Weights of a small transformer language model: 2 heads of 32, vocabulary 8192.
Each number is 500 + 50 x the weight over its row's rms, rounded and kept within 0 to 999. Layers, rows and columns count from 0. Numbers have three digits each. The size before them is the row's rms in percent of the matrix's.

# gate: layer 7 MLP gate, 192x64, rms 0.127, rows 117-183, columns 0-63
# up: layer 7 MLP up, 192x64, rms 0.127, rows 117-183, columns 0-63
# down: layer 7 MLP down (transposed), 192x64, rms 0.102, rows 117-182, columns 0-63
gate117 116:448572476532512445540567553517555437578462468512410476553468549569458559584499458524605518532501497459435486489511474492514606522556489522521368569430397448525493501475557492550459468499482459
up117 093:423540499535523612429432508464509480433539541526380497539473551553446492589517467610469559470526535527458525462483543431447480493482470557425556474461471474551569465535515609474467514443577488
down117 097:478470489527553551563597455546521480556489434511428527569427492535486525566388464514519534492456513480480470567500459452502485439488493573541499595489387428502532428418478470570482450611527446
gate118 120:461505489526507467484448577495525458569534521607410467535415622552439465490569519548519566543567562460554555441417508480524539479408458439499460515521445508506511448486470504606475502491584464
up118 092:588453455452533465415413562554436563455554506527497467512600427519510488446515512492505578560447491493422426543454422528536517519497471600478475513482466515503516556584525469528586585554542566
down118 105:454485457547456628493582451398519519538484417461455445415601537540581494538531456533505492502437442458494552527573580496518464456505494503577489471518588503484565500464488511453413443450482549
gate119 104:466554561547548538487524490465439442555471540472550460561618464520449470402591468407446484525391498517501514495437436479574519541530618479561475537441535518512480478539486447518564430468525535
up119 101:391441509467590552551460516469542502509539510540443534538517453493503580581474570519496452565549534475472376458556455500539483512400474522489534498590517538456486543401500476419538441417450539
down119 109:512515524625542458520535503480452534599516468533513538586529481550470485491471522485450482574527453486478463519533528506527412362577491496519463415540445588430483487519469480403568515394556470
gate120 081:484502482516493485426395472568486431544531527495473501540463473473468449557510533507485497521486446518530564597537487617485500439594490590418600347522485478524557485431481544476498461471550551
up120 098:497447504491525575539600513521523503536508462491395549532505487493587476496558446472442544538416512433537378452511554428489533476473522460568434602541498474487371507514495530543616478481499498
down120 100:513464498451582449471429501501453506491358430514462555503675525506485532476541464588486469561476497526452589428541494447525410463532485493478536477428536507490490551494439501534519578517565488
gate121 100:507434466436419375573446562527559515564464399533516503480438504537497497582420531508512480564540489411550578438471492556498460556469473490464517609500470583527406484482549524499506534498490544
up121 101:504523554467469491480550525561536446532520391505477626519461458589592493490465459543526498491425485552483535503479474387442461564473507502424426504472464527450476551467467509559550547516505651
down121 099:484562477588492401450422520537573540504466577577526474472317471482485497519499493441532497500497552426492470448504537480556485532498522521468478575551458585503572471507478517533441512603503424
gate122 102:502474402531468467441440554508462537538520475489579626522452526525571464548512545563503492499570483564435478530544474533390484502446445402433531522501622511523518568441426519479548497477555456
up122 098:460468526472484594409528546516466595469473504502537586517492506515586529466561482524471518479455466544420478498534618504471461516499432490397383461363570520516478555455465480562519466488538499
down122 095:547497360597551517441504422531538539449531472438543452520481542480504395520520484506457586545511532497407548547483461511455421487559505431508501462486545527473570497593532493467558544413556441
gate123 089:544492511557526517494563507491553456616431435419541511475488466381484601533453470543519478519469464546525368527490533567452507466579611495464493535456483491513555488478479499557447517461610504
up123 087:463550499575563542535468422487442579445542421527477544570511442482427392517547484582587545467446481500410456467463567422422554556463460522529448490507521487499489532506546519527531583458577479
down123 092:503509450575462512488439520437649486552547572500602486456441525549408461481466514615516537466547559540420567464455523448535490466441479456535550500567446541487472455517575446476492492437501476
gate124 112:490513542544506490427508487522548550464521483439600491508545501595551511466553522486553571468535412451443454564590472557475403515421390441428605535484539531537488488447460543453460473465530452
up124 086:502512523548505563494483457490453474459534395485574532496417480563512436589495601473540512454488456448450461569531425526495458575532397495525483536539570548576481592375532549475511471503470453
down124 094:540540532520469420474499434492441562543604434484536459483479383438405480567507515460507539569526520512473528443442496461564520517603598526556461519493475530422550473497583502542426543454557464
gate125 118:472527567510492496507462491524514516546502459513440527543493588493417518567569482571397511494419527635455426455472476524474585539635554506526464535461470437489541550512422439460442516518522443
up125 105:565516521502533523543555458567463434500455457495516587476516552518580460521531446538605547455393484526520571484547522448521526419502578542518442384563504481408499568481520467541461428442512567
down125 104:467530581448445470497452472583514443495447415537419534449554476515484577569521549431423490568502555450548458388463525477469539557484568450542486591479572476575506524493469533475504586459431501
gate126 102:497538568540496476487432560469475511525530430455483564551416430503521505529534495588489484491377539538539491658499603476434528466489463489527493508506539516475544482584514470516498544364562531
up126 119:451471476546499515501479480496495521461566564613545541455512498465448546406485533500407492538489486523519504453448436519453454539529555547534459397448546514394540473433563537442604591565436454
down126 115:517454452512486429493473473473562528556511637622509506445559404411476481541512515485527479506475443579476535484403442609512527470485526491459497530506480470418498562556504518468403508518596488
gate127 104:481529533535581514483496460402456486534463631523460514599512497480424443431498521511520579550513464523505508568473463493494500423445497539416554520536561502562524570539521504528643485427443438
up127 105:493446544488476460461389522445483582533495527459587401472491581481490424484524563464500479440585537522515509481609494578514488460496396466443471473491540472596575480570521503603541541489488501
down127 114:586483527452471511493450513575533559448524468453470597518350475494513562502521545447507589509451568416537561461483534585517412436507467478452547471503589585475490538486526454528468442525478447
gate128 091:566572524499497507429488530422488554544582573463493423507532571535540568450510480510581472490501520542410563531502403473468413513510409445500469522511535467576450541469397418481574437504537477
up128 087:542513480510493499599499632419522468439521524521541567542493492410513501555473502501533445562536401433487429531596515400495592480478514521496498455464459535461525441458533364462477493493531537
down128 084:450504545533528417489572355490448476573444497524500477538596457494537574453474478462555498507631554500492445485511427536538409487448503514457487525512456388496539592512526508496564503465452539
gate129 083:474517451453554497448449528480505494521525560463466573515526568568565423551464447495555554531514523453547451579620557478510478519423410492401456578449525421475537484485486531427462597514486436
up129 077:409493490481441429538457523477490588525507531498453556543491568522570365490400501455496537454479546479555495615529555514432459631492462496473479522550461468478518521547499509578602488504505451
down129 092:492470514493489578457542470525430515574484513561457547390470505451598445493475480457472542474519509382654459411472551493547492549539507511613568484472480470507482587432488455491482485483519532
gate130 114:503540462544533521461482440413493458433539499513455512468470541548457560582530428560561480580487509586451371528572527482452426539507484429446508497602512430498490529461376553453543523503500515
up130 100:541538484467585560511425567497503459529464512472468466500557463477509479473491553523526508512549526488393455522519470460534623480598385445461486556390525414546579515482497443524515613536455511
down130 103:480591581465584433451545550532423490483463483476544496660488530487541517441460521549541462507565505422491493527505439510433558491464420566437490480548457456403548469530479560466499531545536430
gate131 096:468461516453586538539509620443524500502550496489502477436419498592503552469542442562413506492531565500464590446487490469543549454572491494508525508400466485528534525388568445579526502568565450
up131 100:492543502505487561508544491512452481536484464542469415456519475614441416493420503558504514427421478454532448466458506474496475572499558560617571396528484545517550531580468540492462527367484507
down131 093:492496514452521526418547559481487433510494576450568605554459528485510475446540561532390429518459486445440466466441445465575548516473426485448514493512568485509555538604555545441534575552415500
gate132 102:434628467473556497520494566508522607446542637477466557485495519623466376487484525592483531462460539439502512488453515526451488518497462522521496424542470505546465489557471583524502446489534534
up132 117:482449513502426461441524521477508533484500521479504573383470500573492491552502579497565498474458553638538496478452465503449494543476529450451539381613501488549543432495456529527497461481639533
down132 105:529528539447492517547618475549425539504485535487553460536544493490512409534516513542500536521546400464412544433500487622457511511548475464516449408567456537539481445573538498363495440459484517
gate133 082:533588417511540552511423509463473566419608423461553391530459475431483501449495592499466495517506456502530460426555504526558491529551472523430557537498510483475561528427561519394463503534509578
up133 082:479486380437531515531496408616499480502476507444496517475514491509549520501566416524510417543409591453525419589475460414447543462416553525509537533485501444500471495555490507428544596469486498
down133 077:484526665519515435485484602487497459513417544461602545510554519463501488501506491434447501557596449584475551461514448460475501430575417532483406451487504521504481496464562503483507420532473451
gate134 111:441582502514521643597475486490504453492511470462469579525411540424498539500419494623511522611445566457463484513530518389471564475523529427484478515513462520522475563505483552470480454465513539
up134 112:467657551521529435499492551471394479482552598482429549517539505486539503528528475481425516507540528496471469541485426457465591498558478535457528509442456343478535549493502556497533428537470540
down134 111:568447520454549570505512468495566578537421384515568414451431476492593461461503460480455476567474527445485527425396524467532479428438555445578506455577508525494508532537496541518524572517562499
gate135 109:492436465526452522428460477536631487517521438537557475495553514478570454440442530450465434496554486450555557444543519559475433496504448474485594542490463512533457447494584564569506504647441524
up135 097:657494384602582473502455473470512537521449544461518457437524449484478544484485447503489458491586477519433442438574578500478463478479501537548472587472511413471442503503562585503474482457486546
down135 094:455556520444414455517511481536418526492543404446564429528570518480527522397494473457514548536579422504481386539478497547475603508483518534522517502530437445593498512565501491401564518572491479
gate136 089:461499477524534576491572527493531499426593468481423461589542465457482501469490456446474434571511546528511349380525449515538505492591422526531553478487520529435501506561532533464526586437537531
up136 087:523393505533439461508513514414470516562388474484471479532466492472528476553528558466437508563501473480521559525393597524515595593459500484523478602459424585561477515574538500501415475517511533
down136 086:530532499574520372414480524469516465478510528573520538460642496449494524524491515466456552565430493528534499438481559573446510409560502408588473559532577492502478476475523475513406437479502455
gate137 120:536479600393496585419520488441545490544468444600486540496490565538460498533552541537520583559454416560549521476560510482513446603531491467481506452486519537517482484544530557525425378461445484
up137 126:543531446451544597445485472488485484598455544626510577452402544497513530528530497489557568522482507444515569434479467456457534438537529510514523426485549497394526522520448526586402465437502552
down137 140:488458531536512462483489459657445336503542527481488433559469535473507540573528552460449551486563525577516516563459379556466515464516493477469434569511504518442486496526494445486534512511414532
gate138 099:482485430557520508462516519546565524537472576577515507457511482603463593468545462497491442535515540577559465484546505351466501452585459464412468510457495465407491499536455464584412559506475480
up138 101:498526563500430513458462537413466516403555499449528532494512571475535428476464480552501585418481555390423594559519471512522472607531540562554453459489506536529554458434495522513431499564530424
down138 096:512540525535448533562591461474507483505423432450520395443582442415503450482523548499494494514529507502468488519553511510544448433517575480632542501491506333535506493470521531488486532509614471
gate139 092:557474457433521488450462545506478561501530501377540528456552434511539444529503537560568675536435463625514516488526468491504469505452452438540515495480481436511547542554506447473559409536527480
up139 092:546467421540432561452582411518485437536514533482574576451489430464464506448615447551454514513503484541404532490542610522418463511507585492514562443514409509509536497556458548471469471514523532
down139 087:442558489466439524514413556545411576487549565481495477541517489422433461561438450499594507424551522504486547511507464446486604494512528548544456547422456522575553447512499465509427433499495615
gate140 104:503489501481450433503585501386580428557484561567467449570375525510442489507489474405431499520551538465525576521449493435470504562499578504543468576584480591520494497524504464536500510520419477
up140 096:490547498431549555504582461474538479530498492523490420572406537550436603454536513493480484452507537497470573564601546436501517445482494431491548410535467593520548487464580520456466527567430588
down140 105:464482555467509450466443418509496441466574470523550636466423538536484500485474528514502540518543449461527503507452476468515571618511460599567488556467559419472381474536489430593500499498513446
gate141 104:530475381517421483622600506492521435509384578468576556531409481551497523537510468463454542488485462536508507538498479465532502481490462455557465469571472508479457489584582551472461393454482512
up141 111:462568472500505561601548567539446440520536510513481540541354471462516500569576486463509471439512466526419498457515460468527570511502468520593516405464436512546530600495589500414461476467525450
down141 104:526519562440534522625547533541490475572403489507470454502426509481436498454514495537590502470527501530512434408535503517577529415470518535506483571519545458550529495450526443509568372571444417
gate142 111:433527566473481512512491513457607541479581515526370453473489434595452471472488498569560467542484426555481501423445502569548428590420449515509553522473487493457518516475499501512461534632461511
up142 101:463361442418422477481398553513550545489508518400493616460473488465519518460519487504493489516535475505464471564506500541501572506526457522494572472495583508493498543446576571594519480608436533
down142 100:529520472508544461385526472452430494483550535526572499499473504414537391548472510480576516521421450441499635468547537545514511498560508601560562513433492492447536451519417456449492476518542581
gate143 096:545542515443537528545519456622583360488540449504479525530543513461396487501493474490524412491502545527580528461455477513444422551481598474485536410526465478488438426500457507464553502423432489
up143 102:442509513496462534477537546441520628432517496421556453442525529498478393550475442512475395441387462440513524469521509516546469613513470458533478522582488496509486569587582496510506525521534570
down143 104:510576430521521486580419477469566475480471476525473576549586407495506523461441497543500566511498490573561453560604577531425443452458585609462516447513458498439481477518417509443487476463523491
gate144 096:477616553507497511524528407524461521493502480460495438552554519531467547529404476482434501372561528444570561438466536514424543562478474458467545409460432568512515477527470568482475525398512561
up144 109:398557561585491500528483529525536502473490479534465462538503524456552516484530414513451450481557570537564484477479468646515485514625569494492483386462485510550537431441442443411519533462551509
down144 096:528511436486439490553475418548486584552492484450550430504357552438558532473560483521500526451496513501491586489514455477500563406557577451585562492506464454582492400501535460456520480564456464
gate145 096:538517482531516446505525526460463399467484561541495479507478488492439541528476536435463405514543512505501579475574440500521457510582630475596537551469457440472480377518550487439538470388421492
up145 103:527478560452459411430479433509564517551509486463512470406532539531508426538375563420503483545531505466558517541570434487568452401514524534534480438592531516488520558559593471451498562517455520
down145 093:555544563465470513506549656523514428536477523540395440505560489502514373555510442535463505543565470537519584464531463500557429510526493422435496396502557453427484445511476501538532509481482524
gate146 094:448481547522492487577609505530633561490459468628533505416433477539479512512414524476525485467399547457523514387534505517484538425453477535479544516516470546509446461533475510501436427501525424
up146 091:557599444427511470432496478532512471401488577438547461493533512502458548525632558514523459503573469458467542574473560458551462534496504523567489422534394495480532471420593466466517543536518555
down146 098:513448510590520568525565531496481509532515446510395537556612462501534538482483531476547465555434508469430532487470420538455425466511469529389545451426563452480500532507427492507512640432529527
gate147 085:504528559550583406514529448563468503553505485480447577486504508558546469545472418561538561445479466578335429535485495431504538516540492495493444523607455496484563495450397472506480537460510482
up147 105:390558502503514444488612582486502486462499527426550493491549466550590488498488559530529483506479496476550396532486509557555471596478531480564480486580365427460471427466449494439483524457499568
down147 097:529490446501512573425395515529431467567581521469519432469373465476455522608494499449491478460521481530572511470462565439516546563504413556464540459482574551423464480516576527492445578521473500
gate148 119:572440457504523420533440592518561450436483447439541407461452411511598453420455554524529466540550494551575555465616520527506506483567467440552538551511495495564443547483539506507510552492462486
up148 116:449482538480507454480491530437626547454476531524531505485546562559552478463428525468449523534477504554501452473416415517570486574552484525504519560528555412560420468617430430541556408495517480
down148 108:492396394585491561500491480490482557507472495473432447445386521541532580565541458550577519493430539506514573584484554477517446494474582482500496542505468533460490492494470589509476512350505483
gate149 099:496469605478519482438473540415571486538483479464459573512466519527488436552517529532551526393440519520399434430458476477530535487495465465554445516466584476434515532597469607549437540528516593
up149 112:521547578557446506370570457479519511515544576434496455459499483483514540461474469492560515476431487497494532451490469610436558495552514531519410475438502446451540531481557469660511464446492422
down149 122:518515520550481516454567452542447544595352534498472528530491477416525501533500436446560477499474525450563524525460415559550488516444523609493411517472556449452488405454561501496581510575509468
gate150 091:515510433501502488548573515495445560556551582499529389550535525495432512514464478515498454538530503424515483423449519548628457449505486521463542592379462545434467516457562464487458513560466393
up150 117:507476530432500571530551512567413533507507566485505445456506423516483551523462480501447517469446507476457564597517581518445518429511490523489587500412572493423518542437588547406537511490446375
down150 093:469510499522542523510504454490533433519509365441432474593408538563463428506516554546510509608592509530459523476480490547498435489560525467421511390552572493550403482539458447529505498522509561
gate151 094:459509484457496539546451440466449450511481560533477531484478408508519535570486571554458499515495473663537547591507473457442525489482514499445464467533651479469524537509477616468515433457441558
up151 115:511443499449585494462484470479622498525505472487623523490528482432452480448446555434501419464527502490492497433479443453585455543487500438564460410591487527571492504463482419489571475541609519
down151 119:519497487552562435547476475559490477530421437458573525417563578608435492552520514570491436519518385560497518450566509487459441461496523461500506357511557536462519511463505508445509505455579560
gate152 081:505499507609535524421500638507515384454558424591541456437571456485483489511482512494600532447479503524513533523617419516538499439539438445482501547517476491494486450403531548522475489514527489
up152 103:606448459506401504460469465560401456424498522557532421495525453498534473443512502511437491473497553546472500517578547531482453526581473457499598381481505566543521472519586502437514459535490606
down152 097:517527488484380592398496389496417559503499482515564539467467446407571482442507495472488552511490507464485448435524545485553515416498537604598478476566536531532498544532553499409499487534477545
gate153 093:519529506490613542556478473573542477513410521497575396623511429516468465482566416488563505493526537405506470500445460574428458475536440443550527509526466509572504474579464519514483466439489576
up153 094:535487525422408449508473558513463435451484558379507508478543515484489463535393555481473467547520467527584545487430492560555517541437438577475379572512457510516458516479596502584474497523566504
down153 096:468571442510493501442544480542526471587456511523526496577602551519560454442475462493599506418507432491487544539526528475452485387455431424570454409550532547532466443531489520400575533517498492
gate154 088:428491544494487485569594528527542536471456534542449525485489469524477452507427560521483478607409621475442486513483514432576500457393415536459467584544396545502470536486507463468421460536474508
up154 098:475571509505578545424445506508493546400557478423479486581604490499535436514525479475504521439587438469509503554529492528380465587557471472536588521508584464526507417484476498524518565446522422
down154 098:540542397446405449483489523413551523456517506547512493537626551577473401500512568560463504463504466575418513477427514534514474503520496433423485516466517536459509557510521622459495555500483580
gate155 112:453485547420530466419516518402542463472446560544559484454545557569457544434415500599439539493495470482492554466482492499462457525499503582489518610460462549537610490507582455432442542530453459
up155 097:529535570481431560586496385527483561489561544506379477470546481526489462520491445599526541476456548521459519469443514481432436551525480515555429502454479545499569492518460588561531435379538510
down155 101:521653475539480473438549536444585552551535540514555562527509502493453502488423418544517503578412579495505443556496503522440483482481489481501468517569532426396434466463587472441507443543533459
gate156 097:471458417428564574522503500488490494636471469471483533488479446455448545537439584416481547482450488574426436431506612511473501544622480527508496489465538544463560543432530493503524507526589493
up156 096:509600433535557556563414624593471476523457456533548506505450506420440546526473507457489533511475489420546454502546552468468503446609527554460556613471433465469491486471484536471493491548574474
down156 100:518564387529469517555455516549492562429500561485543444477341457510542451449442469521570541503530505429471556548497486465606570493474524515495544587481408459552497522551449435503490507556500457
gate157 096:600589588505552491459448474519497448440499514427472412470492489543544444551573487612494508534521550469538428544515529477461453502453491419551580504459440511513586466570489501438513538492376518
up157 084:461522463463493531603498518508591453548491460481546520615538599478453511529589504522531458508602476427466488484520473526538488482515530427565402498433517440564488397455527528517556425475413525
down157 093:496542543490509489388492422468420511371540505522507429427471499405555501390518503531544542563457571589478453595490481487535510539432466488551556559525496428536483519583486521555484526516539512
gate158 103:454491390443554470544518423450512542426513483558528547511475551438459393471528581531466461543532623504552557434495510435457434547569563475530517425520530538508538453467468485451451552507588483
up158 091:409479506470513504530448534602586522501558516492535500574526395484440526505414457489427435475540559394441418532609543519508562567500519475520516461487490490519499473500579510454452488543387528
down158 102:540451542538521601496566455519484471577456560479455582567434466497476545566508520474429527494481392502484470525533435623465517529416411509456527514484456467507491501566485558569513449501395427
gate159 104:446445438472556459575503492509604542555528520525469485532445509588436538469492501478534612518463479425447503528508479497570535463459467483536606571567420535501468611452475555468459473552434423
up159 112:484543417560584466502523531578503541533453549588535492605425475566508580456533518528529471458496552526451448476446481502461486367498472439484531483573440556528582541473443485523546405497491571
down159 105:535569430466427468489444492550516415467438621510475474495370520497531466483547509505556465497498501432560472431441563563574591535483450498479562541483602553550483474569440484554488463520460490
gate160 096:504601450515480536515600465461535570520506513467537521564513422509543538492556446453489408432457475562466465556475505527508543569540486481526577576576394448522487564436438511480400440468508428
up160 089:407527562495562446536574477505582414479517443548459571435522593576503468444441454540526447537524432537485524429508473481542398510607483496486456480488513466456598459439481533454555458547505539
down160 090:455546510513546572552624489522482559525452449444473545551566439534513498588500491468523450461379557523451565453505544487516439485581443423528511490509469518489387516405479592511497519429485500
gate161 096:440478489500433478473581479435484497445452549512427505611494553503506450485574592463464430581528580560476484448556545539569484563512533505521456387542516561521451433480513407502423468505510440
up161 095:523487614529538543412429503597499521539510448485371488532537468459424432519561499640467539543423531547424490469478401485469517526493457536518494465557522509504544536467467556572502466512475456
down161 094:422549528419488419430395549505552591497455557522572471542466498523525518496468521516450508462552563497512501555536589516518427536457451568443431514570435503586439483540458419406492483512553505
gate162 105:529574562505560437553461526559539528544495515493410563521508418540557544438538425445394443483470483517357514527489467469609608545535520494439473521420456451519516484472459529508526472523511516
up162 092:485480460507453575456563538390598465468422499463432471431409499444542571542484575505508459482471556483568445504395511467610520564460475553495489467551518529495477431556535586470519503490530551
down162 102:399528569490519491442445553514508464568502482506540504574438518445515524548579467456497410547509526565477418570464493456487481517468483458565431427563518572520458411493486571474520621581424498
gate163 096:480529463517585444435459525470556468457548464489582491439485524528476475545507484510532444591438521483504528556559444431489542552490450452520423473538609545493534469533473362496621491416429507
up163 097:605488462602488510500554500462436453454513556433556544499481481515554425506518511552556485486442482581420537478475457462461500503513449564513428402463475559475620507555442462526509489407592549
down163 088:427403418384481456511526490455494636468401525527419484542594507435501519558547475435512419505492518467486495542525533446567547527514544480535460557490454499491513425519537552569547571526476498
gate164 108:492480467440503447489538493479494556536535459387581523582496475576541438505506515518472590477478472418560519526560606544418453537453512496513503528511516482515351510450450591577578510464471477
up164 097:533438443595442545459512494484484349468532607459535531547493533410440472544433511506381487492509529508535542592524475498535435498498527443430542540456440442525480565568521537527535536494490550
down164 102:469412433469444522462556603555534515425476470441430566406574430481579529530542510463511470523495437466536579561506571547517413589520512442447525546505514504478486484492490514553384492489552476
gate165 097:458519479582530408541500545458361444435543518549434585518544586502434461530507450465500571521484543418466487503461461474448486517466519428487556577474408508548461542598474492467454528486543557
up165 089:536423421548448516553540529529583533535543527512515485563561491520545570476525554553472509490414449481605473451517550479496590539462464527454427408410445508488497487396560511485505442567590520
down165 095:515550547511509500502491507415519472438573546468524543575494545388487420511552535530511539498411556557518544448536511495436552445447539481592521572522456509559424540551416471451495475381464419
gate166 096:499500459520461464614459545489481529419515468435484484616495565507379436491475562453504574537521492487555435568579515442478500497417464495427562460459542574582488532578497533516475498477543573
up166 084:492546488520443523528388568423510584449466496446477502549441539525414446446532508589544409539628517497526444557551416520527524531446500476445485562562531523498503438532500450509508501498579583
down166 096:470546540624486473511540379607529551463533512561523453426417543596540531451513391428475531412552533482535486480433457508459496463521591532513477480484463520460539487450521527528569486524461469
gate167 092:552533491549541408463504539513493444495465524507485473495566452461424508524493521605466424580492552581500534509430536545531458500448474486370407583417493445493536542617564476516497466459480449
up167 100:471441499437506463464464543521481532454509644523510486537491414506436440402499468479538507451514486492512628455516567579471480521525536528467549443573569477473566597537558508476595516564516439
down167 103:513505460435522503483466481595554480549493504485504401489410540436557485489558504465495537446671563423559538518478481497539448476469478598542556431522462449530523515397500576495555445498474526
gate168 098:458525380511431469531493462471516435479512433506497453489579518528548438524445567553692426506495423468526533536547448526449521509561430534497447551485485552522494555499513430518441531472474439
up168 091:419429536527431541493574492464539549516530543463521529584516482527490573459561443529493590471468597470481499552444565491462480500481460500467570529481563533506440441408371522410550497446423539
down168 096:489410587526612547540490437442583587510479533453494457599580515507525521502440458452474517428469507563518569473479495547551446380532412443497531493508474512546487443491483576558449464516482462
gate169 112:481549424457511487506528400526558455600488483474511487543486595556472499540455543464528531527519477486475546465512409485465530541649490456493447546501520427587460439467442568500416572584489442
up169 089:578556450553533496506526428519579440549500534533546438467529479552528461462455606522487519474497408501434502458510385532410475475560486543524471497536581395521501567488434495405572507527430516
down169 095:517482542479534516398542610482509447475559507459499522575469458529438502514525491560513577548553606453447520524407517487542432573408496530481546436414528535479522537487526383508485491430425546
gate170 105:600520495548567556529405491435510584478493471478463473593508439498526449463505492513501408544415597523461425466526499441515531519427494546520511510481543550382453496508579483578588483492470431
up170 098:550587490547514593505485537506464516483449551500439451578483455595544569361442513515506522542416560496558471512457449481572447473446500479452557465511441464429490477536511541535571400465563471
down170 099:446551599570532469473490445451439576488530494512551480531495405461492454432511410499486544496603479487488496549494443521555478542537544476472514459483456562556535496431605513474528414606391537
gate171 083:511581477575535480546527523439420439462413476530611517502546525510525536488412442469524522404535475439586406574481459617560502472496479564480474540506455422507521436490478459436511549486538513
up171 106:476481425458454571616519467473442475487576478501472465501542412502428449568523462490481564570484517447427466484465425378561578521455543561508501495473520495483608508506576604489480518553491498
down171 093:463560530522512474486467564512554486498376502553560452511394458667524459532473440566479445493492552550495610494553494578533425484509508454445465457487556509469447500501510505510511441421470562
gate172 091:552590425570535522378534503410533520483534526454582496526511521532537484598510522492629572489479472516428484518526435540498503483438447511431510457424541463430578518446482451583512492460461468
up172 100:602536467491551544489470467662430407467472503452463511545447559511521447495534520447563505498451425488505556510476477443479498400478493398506548563451495567522511573526507497394449504525552528
down172 094:429513464576458554545532543485511595513546486472484401479536506507469518574529489498501429507566448550569502469576455528461539486535618484484469488526468516443458475352466594522485424410482547
gate173 097:419518556493508431601601529521537482600423489505497519528523446510487513474553484506526508590491447540500408490418465447544476509540510504582481411548439436534411454508476501542403553473555573
up173 083:489536436557491480499442406549540486541551501543534431451554527479470579408511528490520526396402464460582541471502491583501518425408456554463510501438450593565570480501540570442526506497549522
down173 100:454500457525506511562518564552592488476448417565405570487551571530508417499510532578485486484404400492487520411502557506516444474603511437425459520497472554472461544593448519461501502459548467
gate174 074:493549512529489466486488451462594488447493400467494571444489530484525412467413536565533509490519451437502484477432598480535489425556440583578556551450488506524458594518498604477478582446500435
up174 098:579573504457608467545532589509403463547484526476387492552463496528503544511568433455504545424427465598544513516575504573487535530475555504443557555505460456462494503503421446570502465437506518
down174 091:502581523480565470479454540365541507488421411509488543515504486525513512491538451524489509466496421493507576407552564465534520540514476452485455384483539591510465581521365550577529525532491538
gate175 113:450466494506574577579560539445477515575558531505423543517463498453458564544499430473454461431558507497433390451468606490522541510441507542492496515483533602533420490534420442481580477467571499
up175 098:398462473472535541538557584505522554584618544535434519545494485502443527525502540494497494477594488413517346461426577456531534530472471540446428489533482588543468505433486492533476502540480486
down175 110:468540469498508530394459432548593515485437556521531445473612541476482415434490564515474527487443518541491634518516489513531518483612427432512452467515460451508581439551513536485456436566474509
gate176 084:582506532461559441509520535454532443536564515499419575494497470507428453511480440490511388511372575467544521500496422490459565444560544563504461476499658459534505465505576462511512519524461462
up176 078:500524465561496544467528555491461496471498500604416539484507499417551472623461519575353519509549528540457493463532541453461467478498577437610492523463420566431501507530525562522434473453495544
down176 091:483550543448427415462506557446496434492510442461509500525488534504436462584484472499415458546435440598524564482526485420541584570549542492580450497463417479481480573588586556533530533456461488
gate177 081:490527465507591494411539459550478555372499541491550418511554542480488524405448456512501469498471508482583533525528431489454431464467543543511612424609489543463543558538547542438430466496465485
up177 061:531533484468506485457546475528535480548401566455488459560500430523392573472475429540461542469491606492502573524531559513591514432527434450460461585474439497392543606544534471522496445502530486
down177 077:518475555458550493460443460545461506418511592536516507446500495562534450480464575510565524484454447443584466518559531500562469469477543482489529428527445463452571432594425521439648477476478583
gate178 106:574515434508472508525553474528543493411367499493570437553497524543507447542541515572533470514434539566461453438510491445519488535523585476406451421545412446585598480524525536513519550460534544
up178 093:462473493556499626601430421574449461503519495500475495485479479418452435510509476490570495479491495551619522456472471493419481436532483643483439481488595507461530560459502497425464467523509449
down178 102:510443552528468508440492493495466439626399477439585460541649503417475484573540528532499477557600471504534492470579484518452486491513529508469515525556467437516429507445537515511548447501420430
gate179 100:555521486523483535606542461526481389533420569549540562538459554497357532506507533531516464547464525500523493514382533511498477518516476474469365437484507545449508491543539418559431537526520561
up179 125:499416399497428385525604470422513516529559590457537534558538499578577524522542450504517514489547520437462482465478526516540487443514438499521477536540534551538373500416478547535534409515503509
down179 100:500544485574574564540491451461521529487383485507549552501470462489345465469467527511531535543446483539407569494445465509580480485490504403600448494570526574465529567461508498560455501456507442
gate180 081:426512528492472563498550542591515461482463503453521428487446592465534582567426508485559502435456444610428454527547498561476417470530514504412519555376439586557523500526485503479476524496491538
up180 071:480451462527427524516486474597621593443478504491399522443581559460476469474560552490555536516444511540522424417503512486442480505526454490605491504592507449490449558484574574466535474540506559
down180 076:470504501569540514472500527462493484514620471441578596496514364503494543519458428514516462570562509498469459473441404444505530446534509504539485496420555574503501563538493474456388601531455466
gate181 094:423503505547473483580550560582428551537500401493472575542572484393479472546460546511442470463496480495442454546490554497539513549450601494499409498498415498473526444494473405610547487471534525
up181 106:457467516518519474500589563521580377509470582562408475498431496468451488459538465477385478522508577507493572405423485498530529516557591515559405514564445485495533454485543522542558483485497544
down181 096:478467477477471527468486482524419610469551437413482509558581561484535513477511461508562489462488474396538484580578491527417475478441486464493470528513557532604630393454426525474526532537493510
gate182 089:525512496534525537538460469485513420553575443351533514520448518616507565454470495496515508448445406493530438439600522493526539478651418482566480531560484541532494450505504516466492533464474519
up182 100:529576477559471519491449501436446443523624502459550490474470580590541511448478571487473481511540476503521474436546508566517435492654493471504445478462468520570398421540506575465521443440508529
down182 112:513479433515400549554459500532549539440399536497488516514435517565487495479449433551582500526504577463483563587421498544451489486444611514522499470532522440606509441575399439475533513459474501
gate183 100:504503435418474529548527493496477395602526440469540535554477505516517557538477509456409540542494550564490541508552473495490511542393463518490519582593418479567492561459558417570493409569545533
up183 114:508486465507532510562455476500494498569488448557494498493510525482524529510532499429392437602475490529571510549535550533442498442428497488439444579560487478457488571402589362528527384539510536